python train.py --activation="gelu" --norm="layernorm" --parallel_block=false --init="normal" --init_std_qkv=0.0442 --init_std_up=0.0442 --optimizer="muon_variant" --lr_mult_o=3.0 --lr_head=0.0115 --schedule="cos" --steps=6238
Each number is 500 + 25 x the weight over the matrix's rms, rounded and kept within 0 to 999. Layers, rows and columns count from 0. Numbers have three digits each.

# down: layer 2 MLP down (transposed), 512x128, rms 0.123, rows 167-213, columns 0-63
# up: layer 2 MLP up, 512x128, rms 0.102, rows 168-213, columns 0-63
down167:497504547499497492479497512469498476513515491472488520504496516518496529538515515470481476473500501528487478503503499504457529489541480467497507469497489469481497525519525461477522488526499504
up168:515485560499531510482493483464497524515463535451504519448529516458488556465494519465479493487485539509486474444476499500538469527494504498500465477472466513527555519458482514490470535498462478
down168:477488519456496481495485484502512468497473513520543495540503532456492553504518524491502480475476522484489527537500518542532511495493484524534536546496470471463517514470500494478502495494471481
up169:513548539494492526485487490477527493467527470477487483516435537497531476500526534495533506490487476545493499468501515544494508498523501478491458534507518540496491487510473497490512476531519469
down169:469525457474473545497531512445593470504439503506511477479525506467475521467488490489491471490503513509497531486512450503527486497456522516478522498532450550554497492453509484489516512513471512
up170:506524488479484522499503474508502483554474516482484500527500477568457505484514490538523492499536510496524528494503480464489464496508497524478463497575478469508499505479500470533477486569525493
down170:515520540469460530501496569523516495511496479531534508504482509443514497463490478489551523510478480473452507492506507505482478513516487492495500464476525426462511512512482507510533449513500524
up171:512513496503519504514485526482476516493485516500529501492502532512488494503517503537500470506523463487470525494532560463478531521538508515493532465474531539518508528473460498462505519489513497
down171:508518428508510542525530468487488498498502509521487487500502482490469521478515515500504488517516526522435504503512504488492490486517496547499464468498516459492521552450533516514456544513511524
up172:516465511518465464488494448474485508486554526484530498510520500504536475490505492477474500497527514508523505487499533499489527472508506461540517500515540483494491464490505478530539499521541481
down172:446489485473521525505483535545477496512516479510471543498533513518455511506486512499474538528496537519515498571498460506500488529524501486475466488473470498508489525499454524524480536455540510
up173:510500511538499484522560475529480482539516488491460511499480493499490429507476447514460533526510513492506541479462467518510517523515510496479493479498519520491521493518480492518496509501512528
down173:497519521451463506516513490487495511467483518506559512499488514466546553495502496488515452515513567484467492456500469472488543495504509514506479492500504492523522529517490497474579452541517512
up174:514484519470497517505523455469518512535515508493539456523500480488486492490545499515549538526512521481505541469488527472486461527475494489462517485452520487473480497493485464540519500499511500
down174:496520474545467524492521546483516504448489535484481475514501495459479516509453526485466505514471488497487497523524466487506504490522508499501534497495510521500480450474496530513486482473507545
up175:474472467467550499454532505483499492520507518480481536483503540485537491529552508495443484496504482496531487482468470519482510467550469567469498496533549487499462530485531503498502522488488509
down175:476470488528519456496482485495465501514544501450502534529526507486484467483533500508540554489529476458504509464446514478490531534485531487548481497470515485471478457549503536494541501521530525
up176:475529497498496479481457500493523524467494487518492520477458529532535483480565520492509485492492483517511486502520473518493536473476471461510487500491484528470450505543498473493496485547513486
down176:510490451458496474505510511455508529480498449491487503486490551508519513476513483553486521460475548538513515484486514459509498466506461481471520509509507435514526495501515457515504539511506480
up177:498456505534486505470526493467499496505492508496545543501518507499530490503488562473489493490504470485516486502527489538500472446490481488491479481528481498526501511438535500524519494527453484
down177:483506511505530476504491502520466489502490482512480470466492491493459491500488488545536506500485496529489508493508505559488489530498516490470532480473507488541474535524535495487499496443516533
up178:488541472489478473496504465525480505517474521504496541519495512492503526473464499457485509489535494473522533499519527502505516495513475536505505482497496536494521501481504519508476448525500516
down178:508490516481499525495507492463511513485539473521501503518500453541477473502508511531516521513459499492510452466528463519491476491510518465482476517493509506505468497485500520476467504493476524
up179:507493501516456485482474528497526510505488534503454521478545523471496515464495475514480509466544488447521484495516467492494523523500477471482503561481482539525453515443499492509525495475496536
down179:508502480516519517486522502497506528501487490494507518510512555471519474522491520490506476501489494493500507539497482555544466464445523505480533520528502514494465488501486499492527510511498508
up180:553520527493562504529502502525495487514524519532532538528463491513465473473482463493487504491510497488543528532513540468445491480506531485489504513529503505490514464437499496520535523469504469
down180:475548513516483507499473497470512488505476499489514428536517526469474498436505508504492521500504510539436498490478482490504488492468513472535519514518517500473506493521520473501507538489565517
up181:492475495510502486517478476442472519524482499478514511518547504492492520519480500494487530503485499463469536528490531525516471495483477551495470473540517463512496491485494486458514464493520476
down181:445545510510459489491499537470537500509482487532489489498480477493552476519491519527510486496514462556477520484500487508499508481511520470503507505487511502492467576455509517488481505485527513
up182:507445484503535545509492472493489484499540516476462491483491490525507449537506485489471511466493516502487538509511556500496503476508481469465520473537506512482502518496511482518490497512505495
down182:471528511465466522523476534540509544500483493487489519478507520506525533476510460485515484505494522489486473505479492507481518519489530469484469496484493511519477525519513512525486491525489463
up183:455503483479483542463515467488528481504472529500481513474521487500501528536535510524496480475504472497494520516542514489519534515524500503517479502482489513493489527489479483563480481522551546
down183:474520509512524479468528479538493476484552482487500520505455493452523490487507482461512484510536513492457561505505497511515477516510498469468500476499488525504487500494565511520493511481504495
up184:542462472481498553519488493489496522548520501486486493538504477547477506484545483481485462533529465507500450511489533505473514481538543494462510498518508455523496459490494494483477485510496500
down184:509521506508493501517520519505504546524503497499532506454449514428497491525482529473571492503509520481517513480532457513502498492485466519497493466486501475494510535487519501490509481493523538
up185:516467503528494473485490463468476450506528476527483497520440502468460446524510478467525485487474475491505471501497477490502492495512504513509481514513487503506473529444502452530495511493531495
down185:464506501529508474491498477495486490493459508500481499528540506513541481482562501507495483547500485526500521531500520510540510535545520480493505461504508528450542481497518504513483533511496526
up186:531530474516493499453527488525485478524532497497514524517483538473449493480472469538452489520529496528496517541483519526519526507505506523510484504514483471523461468510490469528504488535478506
down186:464523486457481506501484496485484516542461478521540541509525463514476486497490516489516469508519501487503496509455508509450511511473524540496490524486520482551520511500437484526506486502498479
up187:529507509516541497501486490475537527494537508531535491464457516513492487500486524529512531490475504493496523523474490503507459499505511464483523477513495509461487501510493501493509455552515513
down187:482499495437498474507454519527493483504482468463477487532510499505463518523518476467459501507499471502519506511521506503477518501521515537507480496483480495530521527483475496497486519479487477
up188:490496513472478490529493483503516520484497509470513535522482487492528475528531491489515515483485505517482512467503510454519480480525519510509499470495515516503444528468477514521505521512461499
down188:501485523567476498510504495461499498503534499486440470542496519479491526499444492507476516502522553521523483538485479513526479498489509519498496457509510544438487471520495494518502490503468516
up189:477505521523520468482546521471525508468516482507512509506514493524527483531485471492504465481491482527492485547479526524482513503526501539480481537542484472476491513513457471472465490488511516
down189:485504499490459528489477505452524509513473458496457494503486493464470545501475503496508494523503504508527530509509489517541477501491504492515487470455503517534484506519510549542508495539475486
up190:528495522529459465486477446479532553496440488520489499425496519461482493489499490502513480478534468470480451509477501521472487492492458471471518482529517549457494491484472512496488507491490487
down190:521576498509540523502457477456528503505530477520505499526478485468540458496466504543518478500505502497523530503475540482493500489518512517531471468504485508507500474536527500503514493514495478
up191:535508499528475493481475504453501536483475518496473521537535551458476485485493492490509501486506528492508536464477516493525500502468504462495460512503486547557492487461492501506482517494469494
down191:470467513504497520508488495481504504493520497544510492512510514512531483525524497452508495538480510545480498515517500496531495535495556466556498523491507509516471474482489503490522525508481499
up192:505514491542506497506505511511497512533490504491498518533505504503474449527482502489490474464504483468510478514521532457507489513485515522516486496497467522533519506465521455517481479462492491
down192:509488467472504460509502475479495495500520488530498521518534492494487490484502496497505507486522458503455511489543484545512482558508515525475500465437515527542484508484507515525501511533498506
up193:469460514484512514513536525495481492544512526493541484493535485493509535488500521434480467465448507456455522466509520493499454518487470537505492519495480520511534467496536484522540531492499477
down193:481497519485478465537462521494446496516512487529506499472463506537462475477503464479475486545535508477504522478505488526502510507532511515487501478473519510536499514564465571485517517475488518
up194:437456462479554500534470520517533522510517505457481502517509476485470468496460485498529485460508501438471469499474480472508487526495505567494499500503514511498497493506484490548499529480486526
down194:481486488482527487503455529458504474513510479538489526495499534488484488534499519521541499503526478500480479466526479564532504490455452506513439475520405536477494499503524515510494538500491483
up195:522503479499477462501459519489507466493517518539489507492504513476499507469548452505469543511484495482441481481528500486525538504535507505517509454481481507552486469523485528527472482463498500
down195:498485507489507497522537495550485490501542443495485514480511483495503493509499510525502531498511505560495540521472499495450529457467488505492505502510495497503504515469489503487533521510482511
up196:457481484521480554483518516486449517471482479491519460498512519410513519496477550526494476486513505509525506495485540464497455518537511520497480478484539504489578453526511504540518526510513519
down196:470492486477481529539488524469474463475518527496530478506520489502504510529505523472543451501476517490524492501520481432517545492494508518582515511536488475501482533469528454512467518510475523
up197:506504492536519497438470459511556501473497477482508483477521468507512481497517488472524439492495557479499453517478505513489458503471521509465478469546502479468526487515479454519494495491459491
down197:528520523479516502486520461499432514488519492522520481539496501537508523505516489520526533503538537462524561504458479512513476480493512538502488524500451528492473543473520440487457478493517462
up198:544526498475519505453497482474516527512499472495530473507523502503509512508477489499481516535490486553509431491507499497498500540484480470473479496502520513525467488497480508533506482474486503
down198:579447505499500535463499504495501459508502538499486453514494499503505506532479492480511527453512537498520474448548486509509520521518506452478524488496523522463507499553507513484458534518478504
up199:476532513508497459477523475516498482465493496479527483538511481513513517523567451464479519540513483504494485480509550482473529509501490578556482505444522516517523479478480490457533501470517518
down199:509471524521449549493478488538529518513530503518515508466512503449479532518507524481499488491501502501500485513466512534553534532458484523447449499456502515526519545508507540562497459481501536
up200:537523514511492498507514514528534475530525553464486480489481508530449513478534479510485490490479516508476482498510521468476503506507491527498508511518499461457533481466530473497473507493505519
down200:528509516503489473504457482503536501491429490529548520474480533461540498532486477498505534456481506480535519530517478424535455500463479489524515487520484461451549510493495515480511486517508518
up201:515508511490528478487484483514495519504544491476486504504471530462487472511491478496504508491495470468527501499532515509488489459486455540497500483492518472499515503489504497551515548548510507
down201:508497470490508499507483512523508499509491491496474494503531547488497531506501482505530522503482457507459523475463498499508542518467490507512506513498480493508526490494508547533504463491528491
up202:507495494519481508505489530495477446544483528472448507524485484537496515528511523487507458546519458529450480473456546502503463463527530552535505467481446525523491421504482458471507482519492524
down202:543524465548464527545513508499505530513454482460548531482462475514522545487453485545491456476515477488469508466513489517557499522511503496504471524539465527475478505486482521487468492517477551
up203:502529477498503458524523494506487500518510492523494492517501467536543503482516486488529531526475457514481503491487511595482488507512478508479542496542496498453510468536546514544483551507500524
down203:543456541519524497488473484488455466495481530467488484484527497530452493470484554450468542484540510541451503502510486476475514478534492530506525533541527464538523491490460490498531493501512526
up204:503521533500508523480489477491475466480531506521506456489497504517519506525491522560506508505467507482514492490464469512499491475492466539485482482533519560468508528557449478532497495473524455
down204:462555532488533491501521503494481495530460508486520515479487449488493521511519515518498511455508519481511440477516516495501472461441499485520493519521489476499483485507524471515512463545476460
up205:539559492493507535455482568473515523475506519488497507488547457548541536497470534510475484485477459507535550483517465513490454520495494479525541474516522494522492507529518517488513504509503510
down205:500495487479475493508496509500500465500436481491487452542470473498464542495510524524491511511495542464479459528491500505499489505515534530462527516449507520459511500485516511549509491519486503
up206:488503446478485522476477505472551514519518496498466537527482462512500529514489455504473489483539461481522489448505501474510465524521506527477511518507514509477497474553497522495496501492446479
down206:481488502455509519481553546508521512553495496462490499491472473471511488509486490520505483511486561530489467529471483513444458502466526487467468453500556491477500518509535516502505530506508528
up207:483535542489490508501496486510486498500545535511473445484515474525451538486444467499521525458548479480523498517491506474499516485508475496525544479507470537507503496541476460507496490522497518
down207:503503503494497498554479505492452487496549501515497528523533485483532483513485474460480494502477505479489517517479492452510479440512524492481429537455525509499505550512537516461516520542460535
up208:520512489480507512519479518529580513454524510496446495443504472478496462499528497489522477531467472517517493527479485510467507527542506514532465484518530529496427533487478477494470493465504541
down208:445450481510481452487514493486500472521466477491527500459533494509520468494558479501473517474464455513454529504481469477548544453498491504543488525503443519533486467500469497485547543552524488
up209:531471474479494514551467499501482467509505520483507561464497499506554504569477487527507470502524493481517488498537472455483525471504456484482478481519528484533484508476485532487479448477510486
down209:488516524514505520474486504500523503461506520522502486560494501511459480536463531504494464474482533508490508475471502494512489515506524494481496489479496515500517520499554475511485534505483500
up210:489527536482538502503490496494500504492498484483535510476501469488459511474468536506483484494499473459484521515476487496463539500499440468499526484502519511510547490509538493525534501492552480
down210:500511525505522535470499495482527475497530509513507474521477500494501494451455473479487502529503517530487507527499476528495482457518507500550436510465509517518469498472513509527554530539539480
up211:520501482485540514489539494469483474495480535488506526512505484474496538485572547481501528526524490525470462502505529533511491508490510513535538501436544508511496485491503499526500450518518453
down211:522519533510448499501484505499511504532493487486500459503483504453495508531496535505454469503502496537475472536449461488487479444500539539497454488495495529516519505480507546511522442469509516
up212:504475490510482502502459519489504518474498502484514506517507512483524494528490486454532508518489543472516505503485505553572504454466467506506492527504536504480487528508513499482519477548474459
down212:515478490486477510495514482535542535502468551479516504471522523469476496508492488519502562475534540483508543471479488465546529531484502546455533485512533427532528506519479479506544485466526514
up213:478495491512512531520508475487525506504465485510469499480541501480464533497498490517455434518524472491485457499495520519471511498501484467472512495533523505527491488506496489486517468487487518
down213:498524464512514517475510489465507493485532520523503499501483493558521474484516487482507528491510502499486547485521498536482503482477495512502498513446490456481519533512479475486547526448481520